From a checkpoint of a small transformer trained on Wikipedia.
Size: vocabulary 32000, 19.4M parameters.
Training: a variant of Muon for these matrices, 1166M tokens, 4448 steps.
Each number is 128 + 32 x the weight over its row's rms, rounded and kept within 0 to 255. Layers, rows and columns count from 0. The size above them is the row's rms in percent of the matrix's.

# layer 11 MLP gate, 704x256, rms 0.234, rows 113-130, columns 0-127
size [104 101 102 104 106  99  98  96 102  96  95 100  96 103 105 104  91  98]
[[102 171 171 173 122 172 117 106 125 149 143  70  96 181  91 133  95 149  97 130 155 128 132 146 126 124 154 154 132  91 140 158 108 137 100 104 132 131 149 128 145 136 118 189 112  60 160 162 219  80 116 130 130 103 159 139  82 173 138 163 143 108 108  98 111 187 186 123 160 105 155 150 122 186  89 153 111 178 158 115 140  62 101 120 168 153 102  89 134 123 146  78 205 116 168 107 146 187 107 112 157  60 105  98 183 133 161  77 123 126  58 133 114 139 170 138 178 135 110 182 129 117  52  86 110  80 166 174]
 [156  82 181 101 133 144 148 125 177 104 135 170 176 116 111 119 166 162 112  98 112 114 131 125  85  82  82 145  95 127 143 146 141 168  64 105  91 103  70 129 120 136 201 133 128 158 159 159 130 111  95 146 125 119 167  95 123  92  86  82 206  92 129 148 135 110 122 132 149 171  72  89 172 153 135 134 188 137 151 106 126 114  97 161 105 133  80 115 112 160  92 157 104 117 134 116  98 143 173 170 150 230 191 135 108 118  89 112  98 156  96 188 126 110  85  99  47 144 116 103  71 139 164 153 109 134 130 155]
 [134 167 130  98 176 130 139 163  66 201 124 159 140 146 149 159 128 119 107 177 186  45 166 113 109 118 132 158 107  87 132 113 105  99 150 106 131  93 119  97 160 166 131 138 108  98 161 166 135  92 167  97 105 117  59 183 145  94  99 161  69 142 125  95 116  98 103  98 101 111 107  77  92 132  92 118 157 168 174 116 141 161 127 114 169 167 108 126 183 136 131 102 123 111 141 169 147 134 138 153 117 174 164 100 122  88 140 171  98 112  74 134 160  96 138  95  63 104 118  69 127 129 126  87 177 128 169 172]
 [129 164 189 170 127 100  52 109 153 139 114 133 134 132 135  98 187 113 102 101 141 141 143  57 122 143  78 103  84  99 163 104 130 137 115 195  87 178 122 106 110 128 128  93 143 133 115 133 152 109  93 151 119  63 127 111  93 144 131 106 102  34 169 128 120 179  84 120 108 175 127 120 166 112 148 143 121 141 145  93 116 170  87 129 186  99  98 128 147  53 124 115 180 179 102 133 135 113  91 128  83 116 204  97 124 154 164 115 117 153 189 103  73 117 112 114 103 108 103  88 141 183 167  89 123 146 187 141]
 [155 165 126 147 138 162 144 139 143 137  88 122 119 113 112 128 101 165  38 166 140 129 122 207 193 121 142 121 140 143 201 137  68 169 126  86 211 107 108 134 179 132  64 117 145 164 161  71 136 137  99 116  90 129 139 130 137 113  97 159  98 134 149 198 124 145 138 137 177 112 135 147 147 129 150 124 175  83 134 163  18 115 133  78  76 183 126 103 182  68  66 133 104 144  43  92 115 152  92 102  99 106  69 103 106 155 124 141 103 113 149  98 111 100 138 175 161 145 122  79 136 162 144 175 129 104 154 106]
 [150  89 151 175 147 140 188 110 122 108  73  96 129  91 148 120 132 167 159  46 131  55 136 108 104  94 125  92 142 128 159 157  99  92 131 150 101 139 151 205 120  89 155 125 163  72 101 150 179 160 135 117 133  25 173 133 201 147 108  84  80 165 176 126 133 136 118 110 135 127 102 126 106 124 132 128 146 121  93 103 146 118 180 157 175 174 128 125 109 112 126 129  83  92 109 126 131 176 118 177 108 107 106  90 128 164 195 116 141 157 158 135 108  99  63 138 138 126 132 181 148 156 111 182 134 135  78 149]
 [113 127 101  72 151 138 139 147 143 143 156 144 105  79 103 114 117  96 154 124 108  70  89 138 140 156 160 183 101 113  64 145  95 125 141 117 115 161  96  89 135 159  71 152  64 195 130 119 140 138 139 140 132  98 149 172 114 181 153 168  89  73 151 118 152  99  87 102 137 185 153 236  54 130  99 112 107 138 110 152 162 125 112 135 181 139 130 140  68 123 187 180 115 145  63 116 138 139 131  92 136 160 105 125 119 184 122 129 134 167 143 196  86 100 101 200 143 131 150 146 100  72 126 156 142 138 134 135]
 [113 171 145  97 188 136 144 123 156 115 172 206 110 116  51   2 108 138 118 140 106 101 149 143  99 122 123 149 157 102 201 169 186 101 114  91 141  83 139 208  81 180 152 118 155 115 134 103 162 149 119 142  73 111 129 139 134 189  74 163 125  93 201 122 134 131 145 134 159 196 129 165 112 160 138 121 103 163 133 103 119 177  92 146 145 136 135 149 118 129 120 149 135 127 113 117  98 116 151 117 177 122 141 170  96 110 103 147 112 111 146  60 154 130 101 162 129 153 139 130 138 107 154 130  97 146 175 100]
 [114 175 122 176 106 146 126  92  87 102  77 114 165  84  86 140  82  92 146 189 127 121 135 127  30  80 190 124 132 160 120  97 167 171 114 156 122 138  93 120 112  90 131 133 134 146 122 112 153 196 185 137 168 128 177 160  84  95 137 132 116  71 125 185  86 154 171 128  99 137 144 174 183 119  94 119 138 118 144 136 160 138 133 114  94 100 118 134 137 173  88 179 187 142 164 166  89 179  77 105 120 127 121 104 169 128  87  83  96  99 121  95 188 173 114 102 135 119 172 148 158 177 108 120 107 138 159 133]
 [164 147 120 134 135  70  77 164 176 123 114  97 177 123 200 111 128 116 105 148 108 142  65 157  84 121 125 156 117 111 122 134 122 148 106 124  87 125  99 140  65 150 100  70 141 132 105 145  43 104 157 116 163 121 123 115 162 170 178 104 149  91  71 127  99 140 108 174 139  73 168 157 108 111 141  84 128 131 109 104 112 124 131 124 127 178 134 103 180 146 121 100 141  89 117  94 166 100 127 158 178  70 113  76 144 155 231 150 120 116 146 137  76 141  73 131 143 175 159 158  96 132  93 142 115 162 180 112]
 [132 108 116 140 139 209 122  97 144 222 144 148 158 100  90 111 194 103 135 138 108 136 136 160 134 175 151 123  78 123 107 107 164 136 159 122 139 125 142 136 183  98 120 189 142 127 180 124  79 120  65 169 112 147 144 114 114 159  35 139 100 118 164 126 161  81  60 145  98 187 157 153 133 202 123 173 109 165 146 150  96 128 158 131 133 175 132 144 109 162 103 158 151  95 155 106  87 113 128 153 112 171 181 131 189 105 136 136 125 185 139 101  94 157 108 168 164 162  72 103 106 115 180 113 130 108 121 156]
 [109 155 191  98 184 177 158 168 112 122  89 174 173 132 192 109 106 178 147 106 139 131 131 107  82 109 171 114 143 102 169  97 136 131  91  50 165 163  70 144  96  94 126 114  96  98 108 133 152 137  63 111 140  45 146 175 126 143 106  99 194 145 147 136 119 131 164  76 154 143 172 169 136 135 191 117 134 113 112 158 132 150 193 193 147 181  89 162 143 108 130 127 137 123  87 155 114 116 138  51 121 157 174  97 151 143 141 155 167  92 102 142 193 195 107 155 177 109 119 106  98 144 121 163 126 147 133 166]
 [123 170 185 126  87 127 158 151  99 134 131 130 118 141  85 134 103  68 164 130 195 123 104 115 163  68  92 167 177 112 101 126 143 151  72 148 108 136 105 147  82 164 127 117 191  92 154 126 118 105 158 112 112 115 133 123 163 181 137 112 154 117 103 155 101 183 159 127 143 149 178 137  98 145 197 129 119 116 130  94 145 133 155 113  61 136 140 136 114 113  95 130 186 100 143 116 167 154 165 146 125 174 158 120  58 104 206 105  81 169 121 106 128 223 168 161 101 116 160  67 142 157 143 156  91 167 149 181]
 [160 143  87  86 160  91 125 116 137 136 110  89 141 102 181 127  83 139 122 119  97 165 161 145 137 171  96  97  68 155 142 129 114 178 122  99 120 131 107 141 106 123 128 135 104 118 111 188  89 136 157 135 134 176  87  79 123 120 168  44 119  82 113 110 128 139 163 122 133 142 119  84 102 141 172  99 169 100 110 140 137 162  95 192 145 124  74 101 121 119  98 150 172 106  82  61 169 126 126 168 128 108 118 158 139 141 122 129 154 128 133  98  88 182 134 173  94 152 142 148 188  68 108 150 123 174  87 133]
 [143 107 129  97 182  94 134 125 103 204 134 118 171 104 132 170 121 134 163  97 157 124 125 118 128 166  93  76 161 124 143  82 121  91 116 140 109 150  45 117  82  89 127 137 129 133 135 125 150 128 148 122 131  83 129 166 145 152 193  71 127 160 125 187 109  99 137  51 106 157  92 129 132 139  95 169 148 112 139  63  82 144 154 170 105 140 176 130  92 165 102 152 103 153  79 134 119 127  92  91 168 145 111 119 151 203 176 155  73 115  82 183 147 170  94  86  44 223 111 108 169 129 111 109 120 146 130 106]
 [166 122 152 127 112  86 172 115  65 110 136 157 131 113 156 157 168 126 133  87 145  94  94  94 160  33 110 112 181 141  92 154 158 157 192 140 117 114 132 144 119 102 138 135 142 145 176 114 151 134 130 160  96 133 124 109  93 105  67 150 160 153 118 118  77  70 152 102 148 120 121 155 128 156  76 124  84 147  88  73  60 149 179 127  95 100 132  77 168 143 104 147 132 118 144  96 157  89 168  43 128 137 136 151 109 114 117 133 113 177 108 174  66 149 160 183 173  98 121  76 127 133 100 127 197 141 139  79]
 [152 136 132 144 196 147 120 200  72 105 176 196 161  89 151 131  77 151 135 143 125 139 130  59  95 157  89 140 126  93  81 105 189  89 122 125 116 154 172 113  91 180 133 162 105  99 140 122 110 150 154 170 135 175  94 179 204 157 175  90  67  81 148 144 144 186 109  70 141 135 106 148 161 156 121 118  56 125 129 121 128 136 182  82 125 126 145 181  97 143 135 103 102 144 117 143  99 113 200 125 111  98 131 126 121 179 132 105 153 107  93  70  79 137 162 129 154  96 162 133 140 119 122 155 130 152 192 139]
 [121 111 204  68 139 176  99 115 100 144 129 119 135 107 101  89 139 153 105 150  86 147  51 156 116  92 121 106 151 120  60 143 126 100  86 103 133 179 149 131 142 139 106 129 159 126  99 160 123 100 168 152  85  94 161 137 206 118 176 133 128 159 143 177  33 159 143 115  93 125  90 176 113 195  83  70 141 189  84 115 187 133 158  61 134 171 153 111 127  57 119  79 131  94 130 135 143 101 145 130 137 130 149 132 138 156 116 148  89 157  99 126 172 139 133  88 122 173 172 146 168 132 182 146 131 122 134 112]]
# layer 11 MLP up, 704x256, rms 0.258, rows 113-130, columns 0-127
size [103  99 102 102 102  98  99 100 102  98  97 100 104 102 112  97  91  97]
[[ 82  59 111  48 111 111 126 121 180 189 127  55 158 110 127 128  60 129 168 180 132 147 165 172 150  78 113  89 152 132  89 120 134 169 151 174 154 100 109 152  57 165 115 172 109 165 119 104  54 196 192 100 116 158 141  92 115 137 136 113 150 130 122  99 130 145  97 182 145  98  86 120  75 117 138  95  98 152 130 160 129 167 144 137  89 135 144  99 118 133 129 104  88 186 110 114 109  79 125 127 130 152 138 133 118 122 142 121 123 100 121  68 148 143 116 199 150 144 160  48 128 121 175 150  45 150 138  95]
 [137 120 109 156  86  97 142  89 123 124 118  66 113 103 172 190 125 115  90 132  93 125 130 127  96 106  85  99 141 101 132 157 126 176  65 163 191 160 121  91 188 124 172 152 150 180 168 146  67 161  59 146  54 153  94 127 112 103  94 177 141 101 100  90 105 117 105 130 123  84 113 161 110 154 141 160 175 143  85  90 113 138  89 113 156 191 134 143 100 104 127 130 131 120 114 139 179 176 143  35 121 116 141 123 139  83 105 144  88 123  74 143 113  99 167 150 111 105 142  90  57 137  95  98  75 108 115 164]
 [102 121  90 148 187  94 114 134  99 151 148 148 160 111 127 155 167 162 154 134 109 212 111 123 157 195 132  78 113 117 168 130 185 138 149  58  80 156 106 114 126  54  98 154 155 124 164 149 212 173 125  93 154  95 111  57 132 133 125 173 110  49 117 159 129 113 146 120 130 110 144 113  85 149 141 116 150 142 148  98 125 132 125 164 139  97 131 121 180 145 146 156 198 129  88 122  77  91 139 120 113  95 159 143 118 155 186 105 192 101 172  94 109 121  75 110 149 125 104 174  90 175 100 149 121 116 129 101]
 [ 96 123 163 117  73 142 138 172  93 114 136 119 126 182  96 166 128 151 110 135 130 169 133  97 137 153 125 160  90 143 154 134 100  59  79 170 146 148 143 118  45 113 105  54 133 113  98  73  98 107 179 170 134  37  79 159 177  85 147 167  81  97 118 165  89 142 146 171 164 169 107  86 115 104 123  72 189  79 144 128 129 125 127 157 187 135 153 102 158 185  77 108 169  89 135 130 151 134 202 127 145 162 137  87 137 129 119  93 154 142 133 110 101 126  86  62 127  55 153 127 144 202 144  93 106 173 131 164]
 [136 116 109 115 170 177 113 145 146 119 117 144  78 145 170 131 108 101 122 138 138 130 141 108 119 149 141  98 157 144 110 134  64 152 103 124  82 172 122  96 163 136 132 101 142 130  83  84 120 170 193 127 133 139 100 148 131 136 124 180 107 104  26 133 139  95 109 171 124  77 125 131 134 123 146  82 122 167  97 105 145 108 170 145  74 122 106  95 139 113 120  95 146 151  93 168 166 131  92 142 212  92 122 133 102 118 130  95 113 126  78  85 151 199 176 126 146 213 151  89 121 183  95 148 131  68 166 216]
 [152 117 187 106 110 121 176 144  78  60 117  79 124 162 128 209 119 118 107 117  39 154 139 135  49 137  88 204 160 170 106 126 144 177 147 151  90 155 112 118 134 104 125 136  99 115 112 155 187 200 137 127 110  81 147 129 132 128 148 126 178 117 117 136 104 181 146  92 175 178  88 123 141 104 152 122 129  65 105 175 193 134 156 180  98 158 127 116 168 146 174  85  38 107 119 136  77 144 123  97 153 159 131 159 133 104 121 157 120 149 110  83 102 114 151 144 140 125 123 176 160 169 169 153 138 164 131 122]
 [140  98  91 115 134 129  83 139 116 148 161 150 125 142 143 175 126 176  60 171 121 148 178 127 140 160 147 188 113 160 121 171 101 107  68 189 117 142 122  95 140 152 161  63 153 110 144 116 131 109 194 165  90  92 150 117 156 197 119  99 147 161  61 109  94 118 193 119 113 162 147 120 139 132  57 107 134 137  70 135  88 107 112 143  97 143  97 137 130 113  94 121 203 215 140  96 170 145 124 121 154 131 105 157 107  66 121 159 134 138 122 112 114 133 150 198 141 147 117  67 113  97 123 110 129 163  85 103]
 [163  73  77 151 148 102 199 159 126  95  83 131 126 151 131 132  90 180 118 134 128 154 111 192 102 112 114 119  96 176 136 126  89 124 114 121  96 143 129 141 152 132 117 100 142 113  99 129 120 116 107 124 127 142 196 127 130  94 143 165 188 114  67 129  86 100 126  87 116  97  96 153  84 184 103  72 185 133 185 124 141 115 127 122 127  60 104 160 114  95 164 148 155 142 129 144 136 107 162  75 151  97 182 111  94 128 143 158 180 108  96 127 174  90 130 143 109  51 114 140 144 122 179  90 158 141 112  58]
 [148 125 181  88 149 144 149 120 100 137  71  88 148 121 138 131  99 108 169 139 130 129  73 148 112 145 110 147 155  83 133 190 114 136 141 103 134 126 144 144  88 111 152 127 150  93 108 114 100 120 119 125 157 140 133  83 174 127 180 165 119  75 128 145 115 116 139 116 132 162 117 137 159 129 143  60  99 171 109 167 127 168 126 113 185 146 112 100 129 114 138 123 107  74  75 127 102 148 152  97 109 138 104 111 135 107 127 101 138 129 155 141 141  85 154  97 170  88 151 180 137  88 138 187  93 104 146 111]
 [167 173 138 158 117 106 161 102 107 130 153 160  80 156  89  98  77 138 122 108 135 159 137 142 143  91 104 136 158 138 134 153 121 102  92 112 132  95 183 167 158  87 135  69  97 139 138 189  77 129 186  85 102 106  96  70 120 191  98 150 152 169 105 121 150 118 177 125 110 119  63 158 145  86 117 147 127 127 118  91 132 186 122 121 167 150 121 108 148 128  99  90 156 143 140  73 102 142 167 136 158 118 153 124 166 165 149 197 168 133 119 138 104 192 110 147 141 147 107 136 160 102 116 116 185 131 123 184]
 [117  90 146 139 122 138 196 141 104  63  91 165 156 141 131 106 128 193 141 133 187 133 137 125 119 165 155 139 160 113 106 110 111 134  81 172 145 163 144 118  77 133 158 146 150 113 171 172 119  65 122 112 158 121 107 132 102  87 188 114 140 106 157 138 162 141 113 142 103 122 153 132 162 214  96 178 134 141  74 148 164 193  86 119  97  93 118 121 131 152 139 123  98 160 154  82  90 102 125 153 101  85 152 183 120 171 109 146 190 124 155 107 126  60 162 135 146 133 135 112 161  78 159 180 193 139 191 117]
 [ 90 121 108 181 121 139 146 123 107 137 130  85 140 101 149 132 142  76 142 153  80 160 101  76 104 129 148 178  95 119 140 142 144  52 126 122 185 151 165 183 104  85 119 120  64 122 101 142 107 110 106  94  62 147 179 137  87 131 110  98 166 137 140 138 144  73 114  83  86  93 108 187 103 104  81  98 119 164 123 139 142 159  94  69 106 150 131 158  87 135 115 128 142 126 142 119 130 113 137 167 168 118 119 116  82 152 138 150 185 116 107 154 109 121 133  95  80 140 189 161 122 166 144 125 127 109 247  77]
 [ 84 152 130 107 161 169 106  88 113 156 206  74 160 148 106 115 142 132 125 116 106 121 101 107 144  83 118 158 161 124 116  65  93  98 144 132  87 137 130 107 150 113 161  94 122 114 155 133 137 128 160 202 132  94 209  78 203 192 155 116 156  94  98 104 168 157 126 161 167 176 176 110 143 111 121 161 158  61 119 140 156 161 116 171 150  78 171 160 131  85  66 155 194 126 171 178 109 139 153 137 146  82 155 106 104  83 122 152 134 177  93  82  87 125 184 109 128 130 101 142 126 119 124 130  70 123 103 183]
 [166 171 124 158 131 115 132 143 135 136 108 119 165  73 136 117 134 119 120 123 155 140  98 144  95 179 122 124 147 131  94 153 156 229 134  62 185 135  30 154 148 109  96 105 132 120 142 111 126 110 160 117 125 132 131 103  74 140 103 112 137 154 178 131 158 114 165  98 141 106 143 159 137 103 129 112 190 164 138 117 125 176 194 141  77 143  95 116 127 135 185  85 114 121 117 162 131 131  97 195 158 192 120 125 127  97 148 207  89 155  80 163  81 179 199  86  93 110  82 193 141 120 173 140 127 124 161  84]
 [125 145 126 109 129 120  96 130  98  86 111  92 125 230 102 136 151 137 156 157  54 153 138  81  72 116  88 155 121 129 133 122 148 162 167  89 118 156 164 159 163  98 105  65 122 105 116  99  79 123 136 212 139 129  70  85 134 129 106 145 148 106 108 106 129 169 113 190 123 161 143 127 123 159 148  74 119 136 133 195 162 144  81 147 163 154 113 144 150 108 153  96 142 114 201 168 124 119 137 136 122 102 178 154 114 114  55 142 120 163 119 136 114  75 164 160 205  74 150  74 136  98 111 139  93 113 120 132]
 [115 161 135 134 123 120 127 114 167 159 126 135 125 142 135 126 130  80  82 156 130  96 150 135 146 204 145 128 114 111 125 126  78 123  98  97  88 121 134 122 121 102 135 126 133  42 159 102 116 105  70  65 105 109  78 107 153 132 181  79 106 119 100 201 123 200 123 120 179 103  96 122 126 159 158 148 130 126 125 185 196 127 150 128 141 137 163 142  33  51 115 116 189 122  98 118 127 147 183  59 135  56 173 168 135 114  82 135 107  60 155 104 183 110 123  83 121  56  97 157 178 167 129 144  97 140 136 104]
 [137 167 192  92 141 149  91 143 150 166 151 136 122 153 145 155  97 124 173  97 117 193 154 116 103 107  86 120  84 106 136 105 180 127 110 148 141 102 124  72 134 114 123 143 123 194 139 148  89  82  93 119 122 160 142 107  86 131 113  88 133  71 133 116 107 131 110 172 154 123 149 110 149 129 144 174 130 103  78 168 166 153 120 175  96 129 135 158 168  84 113 134  52 154 159 140 113 132 151 134 119 109 109 164 112  31 111  85  87 164  95 186 176 111  96 130  47 117 114  70 104 116 145  89 150 132 132 108]
 [106 104 149 172 156 162 184 129 103 162 133  97 143 149 116 126  95 109 105 155 126 154 122  78 131 116 147 153 181 128 151 115 124 123  83 110 181 175 176 155 110  92 136 199  96  63 151 170 178  83 132 175 157  89 154 133 189 118 122 117 138 183  99 158 162  81 135 110 125  95 160  56 144 169  73 123 130 144 141  66 102 144 135  60 151 218 167 169 144 173  95 109  87  57 158 104 170 136 149 143 136 144 121 134 126 140 110 153 132  96 145  78 174 117 136 122 103 183 128 141  75 134 139 109 123 120  86 166]]
# layer 11 MLP down (transposed), 704x256, rms 0.15, rows 113-130, columns 0-127
size [104  96 101 104 104  99 100  98  97 100 102 101 102 102 111  96  92  94]
[[143 151 105 147 110  81  94 129 120  90 101  94 150 182 130 135 148 201 153 146  94 111 127 109 160  81 113 125 163 151  72 127 124 102 125 158 119  90 118 126  90  99 142 150  82 170 160 157 151 111 129  61  67 133 122 124 140 126 112 169 144 163 146 103 156 147 101 113 134 171 113 147  98 139  86 143 103 124  90 122 132  74 108 110 127 148 146  89 141  64 104 111 121 149 126 120 180  89  90 105 137 163  93 156 134 121 130 105  76 104  98  83 145 163 160 130 120 143 117 139  78  82 255 129 140 105 139 104]
 [118 165 133 110 142 111 168 133 202 120  94 122 105 132 125  74 104 129 167 189 124 145 127  69 122  98  85 150  70 143  72 119 150 107 144 113 159 137  59 108 122 146 107 149 114 135 100  57 122 153 157 163 104 148 135 135 127  77 160 183  36 117 146 138  99 131  54 143 148 145 125 156 130 115 101 108 110 152  98 136 122 107 171 101 118 163 170  83 174  77 133 144 128 125 113 114 130 101 140 129 128 123  72 118 142 185 180 114 195 136 168 116 117 107 133 128 166 124  97 174 153 136  80 137 114 133 176 133]
 [ 57  97 141  73 125 135 128  53 152 169  90 126 110 129 171 112  86  96 175 182  68 176 125 150 109 166 119 195 132 141  72  50 127 169 148 130 114  98 158 172 119  95 166  92 133 109 119 139 115 151 177 150 145  55  87 174 114  97 122 171 140  84  73 129 125  95 142 119 103 127 114 114 175 117 145  80 158 124 128 139  93 112 120 105 206  88 168 167  92 142 157 172 136 134 100 106 145 148 145 123 103 110 173 133 121 144 142  76 139  67 175 100 164 140  79 138 139 152 141 118  89 134 119 121 105 122 140 167]
 [ 98  86 137 143 190 112 176 141 185 131 105 124 173 128 141 134 188 120 128 107 135 132  64 118 141 139 138 116 169 122 151 214 130 116 131 165  93 162 102 172 122 119 100 137 177 152 141 133 115  70 130 137  95  36 140 107 125 178 121 180 114 141 159 149 128 175 127 106 111 125 119 117 110 166 165 143 169 101 151 112 144 128  71 111 114 176 163 157 116 149 112  99  75  85 195 118 113 154 131 137 157 119 165 140 150  72 124 103 118  89 177  96 134 100  72 152  89 113  78 151 136 107 141 114 141 102  72 139]
 [106 147 120 147 102 119 142 112 136 138 219 134 133 124 101 154 149 172 156 137 194 162 150 121 139 153  79 135 127 133 131  70  98 149 148 113  77 146 160 165 127 106 150 176 138  92  85 102 151 107 102  64 174 142 131 130 135 177 149 127  68  77  93  84  82  64 127  75 124 119 213 153 158  72 122 131 145 103  79  98  48  88 113 139 141 112 129 160 152 120  85 124 168  94 115  72 116 197 119  90 141 128 130 177 177  86 116 131 172  76 164 118 112 156 155 118 110  46  88 106 112 125 116 110 140  97 109 122]
 [127 112  73 114  75 128  86 189 113 140 118 191 131  77 138  62 158 129 155 119 133 126 119 144 129 145 113 167 136 140 108 102 117 128  82 153 119  78 141 147  93 123  90 138 193 120 167 145 104 157 138  91 136 182 123 122 132 164 102 107 137  53 169 149 131 122  69 150 128 170 121  54 138 147 168  97 122 176 144 128  78  93 122  97 151 123 137  98 163  58 163  55 137 149  72 132 134 124 145 200 115 157 137 113 171 166 115 142 129 105  52 119 163 160 167 123 130 151  98 140 122 119 186 104 129 155 159  82]
 [139 140 173 110 123  87 143 101 147 139 134 104 122 140  88  89  65  89 140 123 164  76 147 195 170 151 147 141 116 134  91 127 147  97 190  97 140 130  60 182 133 138 126 196 145 169 149 118  91 132  93 135 107  96 186  85 162 106 170 116 120 115 114 148 155 108 147 136 133 135  75 129  84 137 172 115 142 159 127 138 138 130 169 105  63 131 156 116 175 127 116 139 104 143 139 172  90 111 149 161 160 152 173  77 119 153 163 145 118 146 117 147 104 175 147 185  97 135 154  98 118 136  95  89 180 141 136  68]
 [102 115 118 143  98 118 181 131 128 180 123 186 136 153 136 118 122 126 137 138 166 125 135 129  86 143  82 163 104 107 137  95 117  50 115 143 155  81 123 114  83  79 132 158  83  82 102 125 118 130 112 132  79 153 161 147  88 172 124 136 128 127 136  90 111  76 151 104 126 143  97  94 125 165 132 124 208 110 125  97 161 127 150 114 145 106  77  96 130 129 129 219 170 153 106 108  94 171 144 190 106 162 100  66 149 135 137 115  64 161  78 157 106  75  78 171 140  93 147 189  98 203 146 155 157 163 147 118]
 [179 170 161 105 135 206 130 129 115 145 131  98 125 135 113  99 115 137 174 147  78  47 118 125 159 121 129 136  99 117 117 146 122  96 139  51 113 163 168  73 122 147 166  83  63  91 155 115 139 117 117 167  92 128 158 184 154  84 139 107 132 136 136 127  78 169 176 108 147  97 124 161 196 126 163  96  92 138 118 160 149 147 133 156 122 114 110 172 113 178 143 145 131 191 106 156 109 162  85 133  97 142  81 187 135  99 112 183 131 137 139 148 104 159 146 179 140 119 186 157 115 101 185 106  82 149 136 139]
 [ 82 110 129 157 116 164 160 167 136  64 166 182  91 107 131 103  88 112 211  94 165 196  93 160  82  86 165 128 133 116 105 125 157 134 168 154 129 153 128 110  88 100  95 112 168 120 130 104 128 132 194 117 138 140 128 109 123 143 109 127  95 149 138 115 120 173 121  66 114 157 127 119 125 134 134 140 188 146  73 133 134 123 106 142  74 183 173 180  72  82 127 129 162 151 130 124 128 128 158 125 189 153  75  99 104 181 217 119 129 109 168 173 137 105 150 149 118 108 129  87 131 115 135 122 162 175 120 100]
 [107  62 165 130 125 154  84 118  92 126 140 101 100 172 110  89 136  99 170  70 140 144 122 160  88  89  79 181 142 139  82  87 176 179 103 113 125 140 138  97 151 112 128  98 110 172  96  77 108 100 106  75 107 146 111  93 192 170 113 156 112 129 131  76 160  81 143 113 132  81 161 161 150  48 149  97 121 136 147 139 128 108 113 126 133 159  88 146 170 153 139 123  92  96 137 134 114 184 151  93 105 172 138 114  70 146 119 166 123 142  94 113 156  42 153 104 117 197 126 130 127 135  79 102 136 109 146 141]
 [162 121 140 115 127 165 150 159 161  86 114 136 135 128  97 189 165 111  78  95 196 200 106 151  97 119 147  72 112  89 115 195 134 135 146 131 165 156 126 101 142 141 127 149 119  86 140  57 175 144 101 117  83 131 174 115 134 216 141  93 101 104  81 195 155 133 159  84 142 146 101 162 176 117 100 131 160 131 128 188 112  93  85 156 139 131 123  96  65 155 150 125 143 177 145 135 196 121 126  96 143 174 180 151 112 102 162 148 103  85 135 107 133  75  88 123 149  96 183 106 140 143 197  95 104 113 192 138]
 [114 142 131  74  98 137 151 115 109  91  76 200  81  70  83  89 151 104 130  89 110 140 113 195  98 125 147 136 126 119 146 195 142 198 152 159 137 124 123 136  74 137 203 109 179 103  85 125 107 132 114 166 111 147 135 102 122 117 160 135  94  85 112 144 114 136 148 176 133  78 100 137 122 128 119 152  92 135 174 136 178 137 137 165 147 187  78  51  93  83 143 148 100 104 145  61 142  73 185  92 171 175 129 159  79 141 138 151 111 133 106 129 168 166 141 148 108 161 119 149 127 130  99  80 148 156  84 126]
 [ 76 124 164 113 129 192 125 132 129 141 157 164 137  85 143  82  33 146 130 101 108  57 111 147 140 106 134 121 141 100 137 127 131 164 102 211 116 137 156 122 153 124 155 166 129  77  84 111 144 143  91 123 105 142  59 109 148 117 132 120  90 157 130 145 111  68 135 156  80 110 153 180  94 127 170  93 122 145 100 126 122 135 150 105  68 184 115 129  60 129 117  55 100 114 121 134 101 160 133  67 147  89  64  77  84 103 121 164 135 150  97 138 150  81 146 118 130 116 143 175 140 161 143 168 143 114 153 116]
 [ 81 106  72 153 108 131 130 134 167 116 107 129  97 128 175 165 207  92 115 138  87 141 153  92 104 105 135 127 142 137  30 137  74 183  82 146 173 117  85 106 152 127 132 119 128 141 154 113 113 101 160 209 126 163 147  85 118 166 118  87 166  79 131 123 131  69  87 107 113 112 113 120 125 195 104  90 108 160 144 155  87  95 154 143 144 163 126 182 144 107 149 109 133 128 124 101 101 101 165 125 113 135 128  63 111 137 148  99  88 128  97 117 186 129 173 106  62 168  79 140 154  77  94  96 106 110 151  86]
 [139 124 101 172 145 110 117 142 132 113 128 135 186 120 146 102 130 169 173  85 192 146 151  62 123 108 149 113 109 127 127  96 157 144 167 185 159 148 187 117 141 129  96 129 107 135 133 157 176 146 120 154 122 132 131 105  73  49  63 119  92 106  77  83 113 110 109 104 166 101  95 145 100 149 112  71  72 129 166 122  74 192 122 111 121  75 126 104  65 131  83  87 107 138 126 175 144 111 117 140 174  74 115 109  64 168 137  98 141 169 104 202 103 146 186 168 107  99 141  63 166  62 110  74 167 132 138  84]
 [121  68 168  58 129 195 132 177 168 195 165  72 135 124  84 119 142 132 149 172 127 152  90 117  98 104 200 129 141 171 125 118 107 118 178 134 110 123 156  92 126 166 154 154 133 143 135 139 106 111  71 172 152 196  96  88  70 111  83 142 114  65 138 130  87 117 137 141 152 128 137  88 165 105 110 141  98 124 132 144  97  90 140  73 119 151  92 142 193  91 164 105 121 149 149  94 155 138 161 180  55 113 140  78 103 108 128  74 195  94 155 197 123 137 140 115 149  60 110 173 152  93 201 137  90 100 190 150]
 [173 157  87 157 118 175 123 136 145 121 184 162 213 126 121 128 114 126 137 155 129 121 131 118 121 147 168 128 129  98 195 127 114  94 131 104 110 138 153 118 184  98 112 134 178 131 141 157  93 106 223 131  93 145  90 113 107 164 107 142 132 164 126 146 133  99 101 126 132 156 139 146 124 155 141 156 137  73 117 151 159 149 117 126 141 153 126 112 140 128 144 142 143 176 154 157 130 187  87  59 129 149  90 132 117 184 156 185 133 132 127 120 154 109 109 163 148  83  88 131 125 155 205 139 111 114 159 137]]